{
  "d_mlp": 576,
  "rope_base": 10000.0,
  "rope_fraction": 0.5,
  "parallel_block": true,
  "init_std_qkv": 0.0338,
  "optimizer": "muon_variant",
  "lr": 0.0111,
  "dataset": "wikipedia_en"
}
Each number is 200 + 20 x the weight over its row's rms, rounded and kept within 0 to 999. Layers, rows and columns count from 0. The size before them is the row's rms in percent of the matrix's.

# layer 11 MLP down, 160x576, rms 0.105, rows 0-33, columns 0-95
102,202,198,190,194,169,191,188,210,187,205,190,213,176,184,185,220,180,162,232,198,208,214,217,215,225,207,171,224,181,179,198,210,202,193,207,195,207,203,192,199,176,227,157,205,159,206,214,159,207,218,179,188,202,157,226,233,205,206,190,209,167,199,183,203,178,199,192,204,175,193,210,193,230,197,182,216,214,194,210,188,189,213,193,215,196,233,195,180,239,193,223,198,188,220,206,183
107,196,174,223,199,197,196,219,234,162,208,239,188,201,181,237,157,208,232,175,185,178,221,168,222,191,205,204,215,166,183,211,194,190,209,223,231,160,218,195,184,207,175,186,236,210,192,204,181,177,192,207,205,207,219,221,199,155,196,185,190,256,207,180,160,164,183,183,224,203,213,181,219,213,197,209,204,199,205,232,232,213,175,182,206,161,168,203,189,157,222,223,235,187,224,198,181
094,186,200,177,200,209,200,218,217,194,191,218,235,208,198,197,192,164,169,173,232,180,190,208,169,198,222,177,164,191,200,220,205,199,239,208,201,161,211,221,199,179,196,220,222,195,229,253,198,221,192,188,216,206,226,187,200,187,204,207,210,178,198,191,219,195,205,222,199,206,180,148,185,208,190,180,189,231,239,168,205,208,199,203,186,179,203,196,216,169,221,206,177,213,208,209,177
097,198,198,139,206,204,162,228,199,215,200,177,161,175,177,201,205,187,173,173,185,184,198,189,198,203,197,219,204,200,192,179,224,218,210,194,160,193,163,191,225,140,195,190,167,183,172,226,198,245,205,182,192,228,213,185,188,187,190,196,190,163,188,212,212,221,193,220,216,205,227,187,199,180,165,188,203,206,191,192,176,209,202,215,198,198,162,153,184,198,185,202,216,205,217,222,173
101,166,166,178,218,193,181,204,213,193,190,225,210,186,191,219,205,176,176,200,194,245,173,214,220,207,207,217,185,243,191,236,233,191,206,213,212,195,228,236,190,175,215,208,227,231,203,233,190,173,199,188,212,231,223,222,222,195,226,223,196,194,172,246,212,208,188,214,226,207,226,209,234,217,192,191,181,213,213,203,199,206,187,222,215,183,201,199,208,215,242,191,200,201,203,177,195
104,211,197,240,205,180,174,164,179,189,213,198,225,190,219,208,170,217,169,249,195,165,212,218,201,195,225,165,213,219,177,232,210,229,185,199,196,180,230,213,197,201,177,196,180,186,209,195,216,189,208,225,177,205,218,235,191,181,223,186,189,245,185,209,176,222,188,229,182,173,183,204,187,193,226,214,219,180,213,218,175,151,162,188,208,193,196,202,207,192,196,189,210,224,193,188,173
103,216,245,197,207,177,202,213,218,210,206,191,211,165,239,214,203,218,203,221,209,196,215,180,171,176,196,169,202,201,191,225,176,192,202,183,196,190,202,178,182,237,196,176,179,221,224,188,210,190,211,209,235,170,185,208,196,188,162,172,186,222,185,210,227,218,205,211,176,183,182,208,197,200,204,182,232,197,191,163,216,225,236,214,237,180,223,199,197,200,224,166,212,179,198,182,213
100,198,217,186,161,158,180,240,221,225,189,200,209,203,253,151,167,216,194,218,186,196,173,208,205,194,221,160,200,185,216,182,209,241,218,200,205,224,161,223,192,190,186,194,197,183,196,193,204,207,208,214,180,199,208,179,231,171,211,193,194,195,219,193,193,215,181,162,203,195,168,192,207,191,211,188,196,208,199,182,211,184,195,227,218,197,261,212,201,206,220,219,194,239,210,194,188
100,178,167,218,221,208,225,203,220,217,181,191,210,185,223,226,178,197,216,225,166,221,219,192,183,225,249,196,219,205,195,211,250,185,179,213,207,198,223,199,184,218,215,206,202,214,203,195,211,233,216,205,176,224,196,201,239,212,205,229,177,218,220,204,201,202,189,190,189,196,172,193,208,252,187,181,221,198,248,246,164,205,175,195,168,195,215,195,203,244,201,153,221,154,223,177,194
100,197,193,195,222,212,186,219,238,196,176,192,214,235,146,189,204,201,233,184,204,197,202,175,193,154,213,183,177,171,213,169,250,195,239,203,204,230,218,198,219,213,191,208,224,212,200,203,199,187,190,202,211,189,207,192,219,188,190,178,191,188,225,191,173,206,228,188,225,231,184,212,226,170,177,204,227,185,221,198,233,212,216,191,219,221,244,243,164,208,234,211,162,216,217,199,213
097,188,179,202,205,174,213,184,155,218,234,252,189,205,206,216,212,192,195,205,135,215,191,178,209,177,223,170,217,206,194,202,193,217,198,189,206,179,219,196,219,246,218,188,218,219,203,228,190,246,177,199,187,227,183,190,186,161,206,195,175,230,174,190,215,188,194,188,190,199,181,181,206,206,210,212,189,205,220,207,189,224,158,195,171,173,228,213,225,197,196,212,199,193,191,219,230
100,224,207,204,183,176,237,188,179,178,180,191,179,238,183,209,210,199,167,192,165,199,238,202,202,215,213,229,206,209,174,189,192,204,211,203,184,226,245,222,211,192,156,190,203,179,200,184,220,194,183,197,199,215,190,173,207,188,174,201,232,211,194,204,203,196,215,192,196,199,183,216,193,187,200,204,215,206,203,201,221,211,182,171,176,183,229,192,211,166,208,188,202,179,213,192,231
094,218,199,153,195,178,219,188,206,208,189,205,213,205,244,203,222,197,214,226,201,216,172,172,259,185,190,209,185,245,198,210,204,202,182,216,206,231,233,228,167,196,227,157,192,219,228,216,205,208,205,208,185,186,178,187,197,183,228,214,202,174,165,195,220,176,154,197,158,213,223,192,177,204,217,200,216,177,200,186,198,198,214,219,204,201,169,199,196,217,203,198,240,185,202,210,208
104,207,185,179,235,189,192,165,160,189,183,231,177,162,202,207,204,179,162,176,252,207,170,173,173,201,191,228,196,194,212,197,190,191,205,213,183,218,220,170,181,191,208,226,190,215,206,218,200,183,188,184,192,219,192,205,202,190,171,211,190,148,208,204,183,217,200,200,218,190,188,202,191,180,222,206,189,198,220,228,183,179,194,232,186,190,215,187,167,207,160,194,223,188,192,166,186
097,205,219,242,241,193,205,210,222,196,212,185,226,239,128,189,179,211,202,231,179,187,206,236,157,198,220,215,211,202,173,182,184,188,186,187,210,201,177,195,196,188,177,174,232,203,203,195,180,186,192,257,222,226,218,200,214,170,196,179,195,226,219,190,191,175,242,189,203,178,186,182,204,173,213,217,218,211,210,203,227,200,220,216,185,181,205,223,221,195,228,181,197,175,205,195,183
105,196,178,159,184,164,169,225,213,212,196,207,219,224,174,222,164,197,191,217,226,228,212,192,181,175,218,236,181,210,217,219,215,226,187,198,198,220,198,188,177,201,197,240,195,213,176,199,209,219,182,205,226,236,197,201,202,243,204,230,207,187,192,213,204,187,196,195,213,179,211,215,237,209,192,195,203,189,203,229,221,186,193,213,184,203,211,216,209,200,198,209,204,213,226,179,182
095,212,234,211,224,159,198,211,191,248,201,167,223,217,171,185,203,194,225,202,244,209,189,211,229,201,188,181,210,223,198,210,215,177,191,198,204,201,188,164,219,173,249,214,193,232,187,184,194,196,204,190,196,195,164,168,216,188,173,182,209,186,187,186,213,223,258,210,206,222,247,218,194,184,212,205,210,178,191,207,219,221,216,240,181,191,209,211,210,189,181,205,192,194,204,218,201
099,164,217,201,218,147,225,239,197,209,239,170,181,165,195,192,200,179,163,207,185,210,166,214,189,211,222,174,165,194,190,200,229,201,208,192,178,203,186,183,221,220,222,214,218,167,188,192,220,232,189,245,190,172,181,171,187,182,189,205,190,200,233,177,182,154,227,218,212,206,209,155,227,204,217,206,197,167,204,199,167,188,207,221,227,197,229,187,184,182,196,208,210,251,195,179,185
099,200,189,217,215,199,233,200,174,194,198,214,206,187,207,178,203,208,189,209,219,164,231,217,202,222,185,207,246,202,216,168,193,179,217,225,206,214,207,204,238,191,208,196,202,195,210,239,191,163,209,232,213,204,204,200,228,222,181,240,224,193,212,185,161,233,234,203,186,208,211,179,176,208,189,165,201,205,191,217,212,195,225,182,186,219,212,173,167,216,211,187,199,186,214,178,181
100,239,216,156,192,189,184,193,198,209,188,194,161,170,199,201,198,207,204,182,177,210,212,207,206,210,184,223,221,177,169,223,187,209,187,190,207,203,196,205,204,202,149,176,202,210,174,187,180,223,209,199,230,214,221,194,222,224,167,178,189,233,178,186,202,198,184,210,208,203,183,204,179,193,201,202,209,188,174,220,179,182,189,183,166,241,208,210,215,201,169,177,164,160,204,177,212
098,222,188,200,190,179,135,196,202,209,227,205,238,200,215,201,191,208,189,186,203,187,179,186,244,209,218,198,188,218,206,196,210,203,207,182,203,225,192,230,212,178,237,230,199,219,209,183,188,202,212,183,236,199,176,170,191,204,200,192,214,196,207,215,229,192,182,217,207,216,189,222,256,201,219,203,207,192,210,215,186,191,230,154,150,252,221,206,242,188,216,195,184,219,201,210,214
092,200,182,247,236,175,212,211,201,188,198,200,218,206,191,220,206,147,186,210,244,204,206,169,168,207,216,177,211,186,184,219,165,181,193,204,197,152,214,188,168,199,237,205,195,173,197,189,189,194,176,202,194,200,220,232,160,195,196,164,223,172,189,192,192,175,182,162,202,164,207,166,166,201,206,198,185,183,192,215,214,234,221,165,168,217,180,207,181,212,195,215,210,188,193,230,195
098,189,190,231,171,186,157,184,173,181,216,208,181,186,196,184,184,229,217,178,233,240,184,193,186,170,165,206,173,196,228,186,210,194,172,155,209,221,199,199,175,188,234,209,227,211,195,171,200,219,208,183,210,190,207,163,180,189,131,174,183,218,211,209,219,199,177,182,199,215,231,186,204,182,214,177,187,217,202,180,224,195,213,186,216,178,201,168,208,212,187,196,208,212,189,247,190
101,211,206,204,215,205,207,182,202,202,169,214,195,183,159,173,211,201,221,209,221,200,208,191,201,212,189,164,191,220,219,192,170,208,149,193,210,187,186,170,196,192,187,196,215,215,182,188,194,203,205,197,202,192,214,171,183,210,244,184,238,209,153,205,170,224,176,184,179,203,200,186,193,168,231,203,190,218,195,196,175,235,191,212,168,169,204,183,233,209,166,210,212,186,205,179,218
093,196,165,183,222,183,211,216,184,158,200,175,184,175,223,189,188,212,202,171,216,194,188,167,191,180,164,213,215,222,186,154,205,219,206,193,230,191,202,188,189,198,198,225,190,191,203,189,224,213,187,219,167,232,191,212,189,217,180,198,215,166,183,197,190,186,108,192,185,163,194,185,176,210,174,208,209,193,196,200,214,222,199,173,207,185,209,207,204,199,218,193,212,211,202,198,193
101,185,203,184,170,201,204,178,198,240,203,198,190,163,231,237,194,188,214,240,169,209,240,188,215,168,175,209,212,215,226,215,218,221,175,194,204,179,190,196,201,210,191,226,179,190,180,180,207,161,197,203,222,215,183,214,197,232,234,191,214,231,202,187,204,215,191,206,177,189,216,193,201,220,211,215,154,199,225,198,199,197,215,238,185,198,172,224,208,205,184,180,224,217,162,178,173
100,182,194,208,234,220,197,230,211,172,197,219,203,192,223,186,203,201,224,187,212,201,206,194,197,231,208,149,189,225,189,187,192,173,196,224,193,170,188,194,212,194,177,178,195,206,180,229,193,170,210,215,169,202,198,214,189,203,163,212,222,208,208,196,167,214,228,204,221,232,199,207,222,217,194,185,190,215,203,216,199,190,184,211,214,208,221,200,204,192,207,211,195,202,224,217,190
099,212,196,183,180,214,199,204,203,200,231,188,193,241,193,153,167,205,197,183,218,206,190,146,187,223,207,151,189,251,193,214,199,185,177,183,215,212,185,199,217,166,212,183,207,214,202,187,237,211,186,194,172,191,195,225,193,180,226,183,198,171,224,225,192,200,181,191,189,209,201,203,228,188,222,222,194,171,221,181,193,237,228,216,160,201,171,171,204,214,222,151,180,216,162,217,201
099,176,194,143,188,137,210,220,192,153,203,187,199,178,199,184,186,201,191,187,220,204,193,180,211,185,214,179,206,223,205,213,200,209,181,213,217,199,134,190,192,169,211,197,192,182,200,179,184,215,227,213,225,184,167,170,178,201,218,211,209,195,193,209,184,172,178,207,169,212,223,186,194,179,179,192,183,185,203,230,232,159,192,201,220,216,161,196,223,212,150,214,175,206,198,210,208
108,212,185,148,177,184,228,199,202,206,206,197,186,227,157,191,240,193,169,201,217,191,191,196,173,228,219,181,214,211,187,198,203,180,208,192,184,168,253,210,236,192,207,186,216,201,211,199,175,179,172,168,241,218,197,187,176,196,212,250,208,144,194,197,207,178,153,192,231,177,231,173,216,209,217,216,204,199,218,203,185,214,229,204,176,194,196,185,192,215,186,182,194,209,188,209,185
093,179,176,208,201,182,174,204,181,179,181,192,193,197,186,182,169,206,171,233,203,201,228,216,190,192,242,173,207,224,183,220,190,202,186,208,223,185,198,183,194,221,239,227,186,212,225,179,241,180,199,183,243,189,186,272,161,212,168,227,198,222,202,222,186,223,197,219,202,241,197,227,167,185,205,187,183,232,245,194,169,206,223,196,233,211,225,217,234,192,214,208,198,207,211,208,197
101,186,215,220,194,180,183,200,172,184,208,184,219,215,236,234,195,201,205,185,199,208,187,206,225,184,214,217,229,185,229,175,212,217,185,199,222,204,150,209,228,191,191,212,229,155,201,180,241,187,185,193,195,206,207,201,184,224,225,216,197,169,182,212,193,212,204,194,193,245,201,211,181,173,213,219,144,215,219,182,183,221,226,195,215,244,233,221,192,188,204,231,195,174,189,195,222
104,191,212,213,205,186,218,195,199,196,209,198,184,210,193,181,201,198,172,196,194,206,201,176,199,206,217,178,197,201,211,208,213,229,217,205,238,225,246,229,213,189,189,195,205,189,186,218,203,223,206,208,216,185,198,228,165,184,208,235,221,216,168,238,224,152,187,159,219,194,233,187,197,210,151,201,208,216,176,191,218,194,180,176,201,231,181,226,213,197,198,216,181,158,230,212,224
101,177,204,243,193,167,166,216,238,234,186,157,194,196,152,179,194,189,204,163,186,228,184,218,210,201,194,177,217,183,220,196,156,211,192,195,179,231,221,214,182,217,226,214,164,191,206,224,201,172,201,189,188,168,203,203,191,210,222,218,192,224,203,169,228,183,202,253,177,159,213,199,190,219,211,204,201,174,214,170,210,188,204,219,184,182,176,224,222,227,206,218,216,214,181,219,199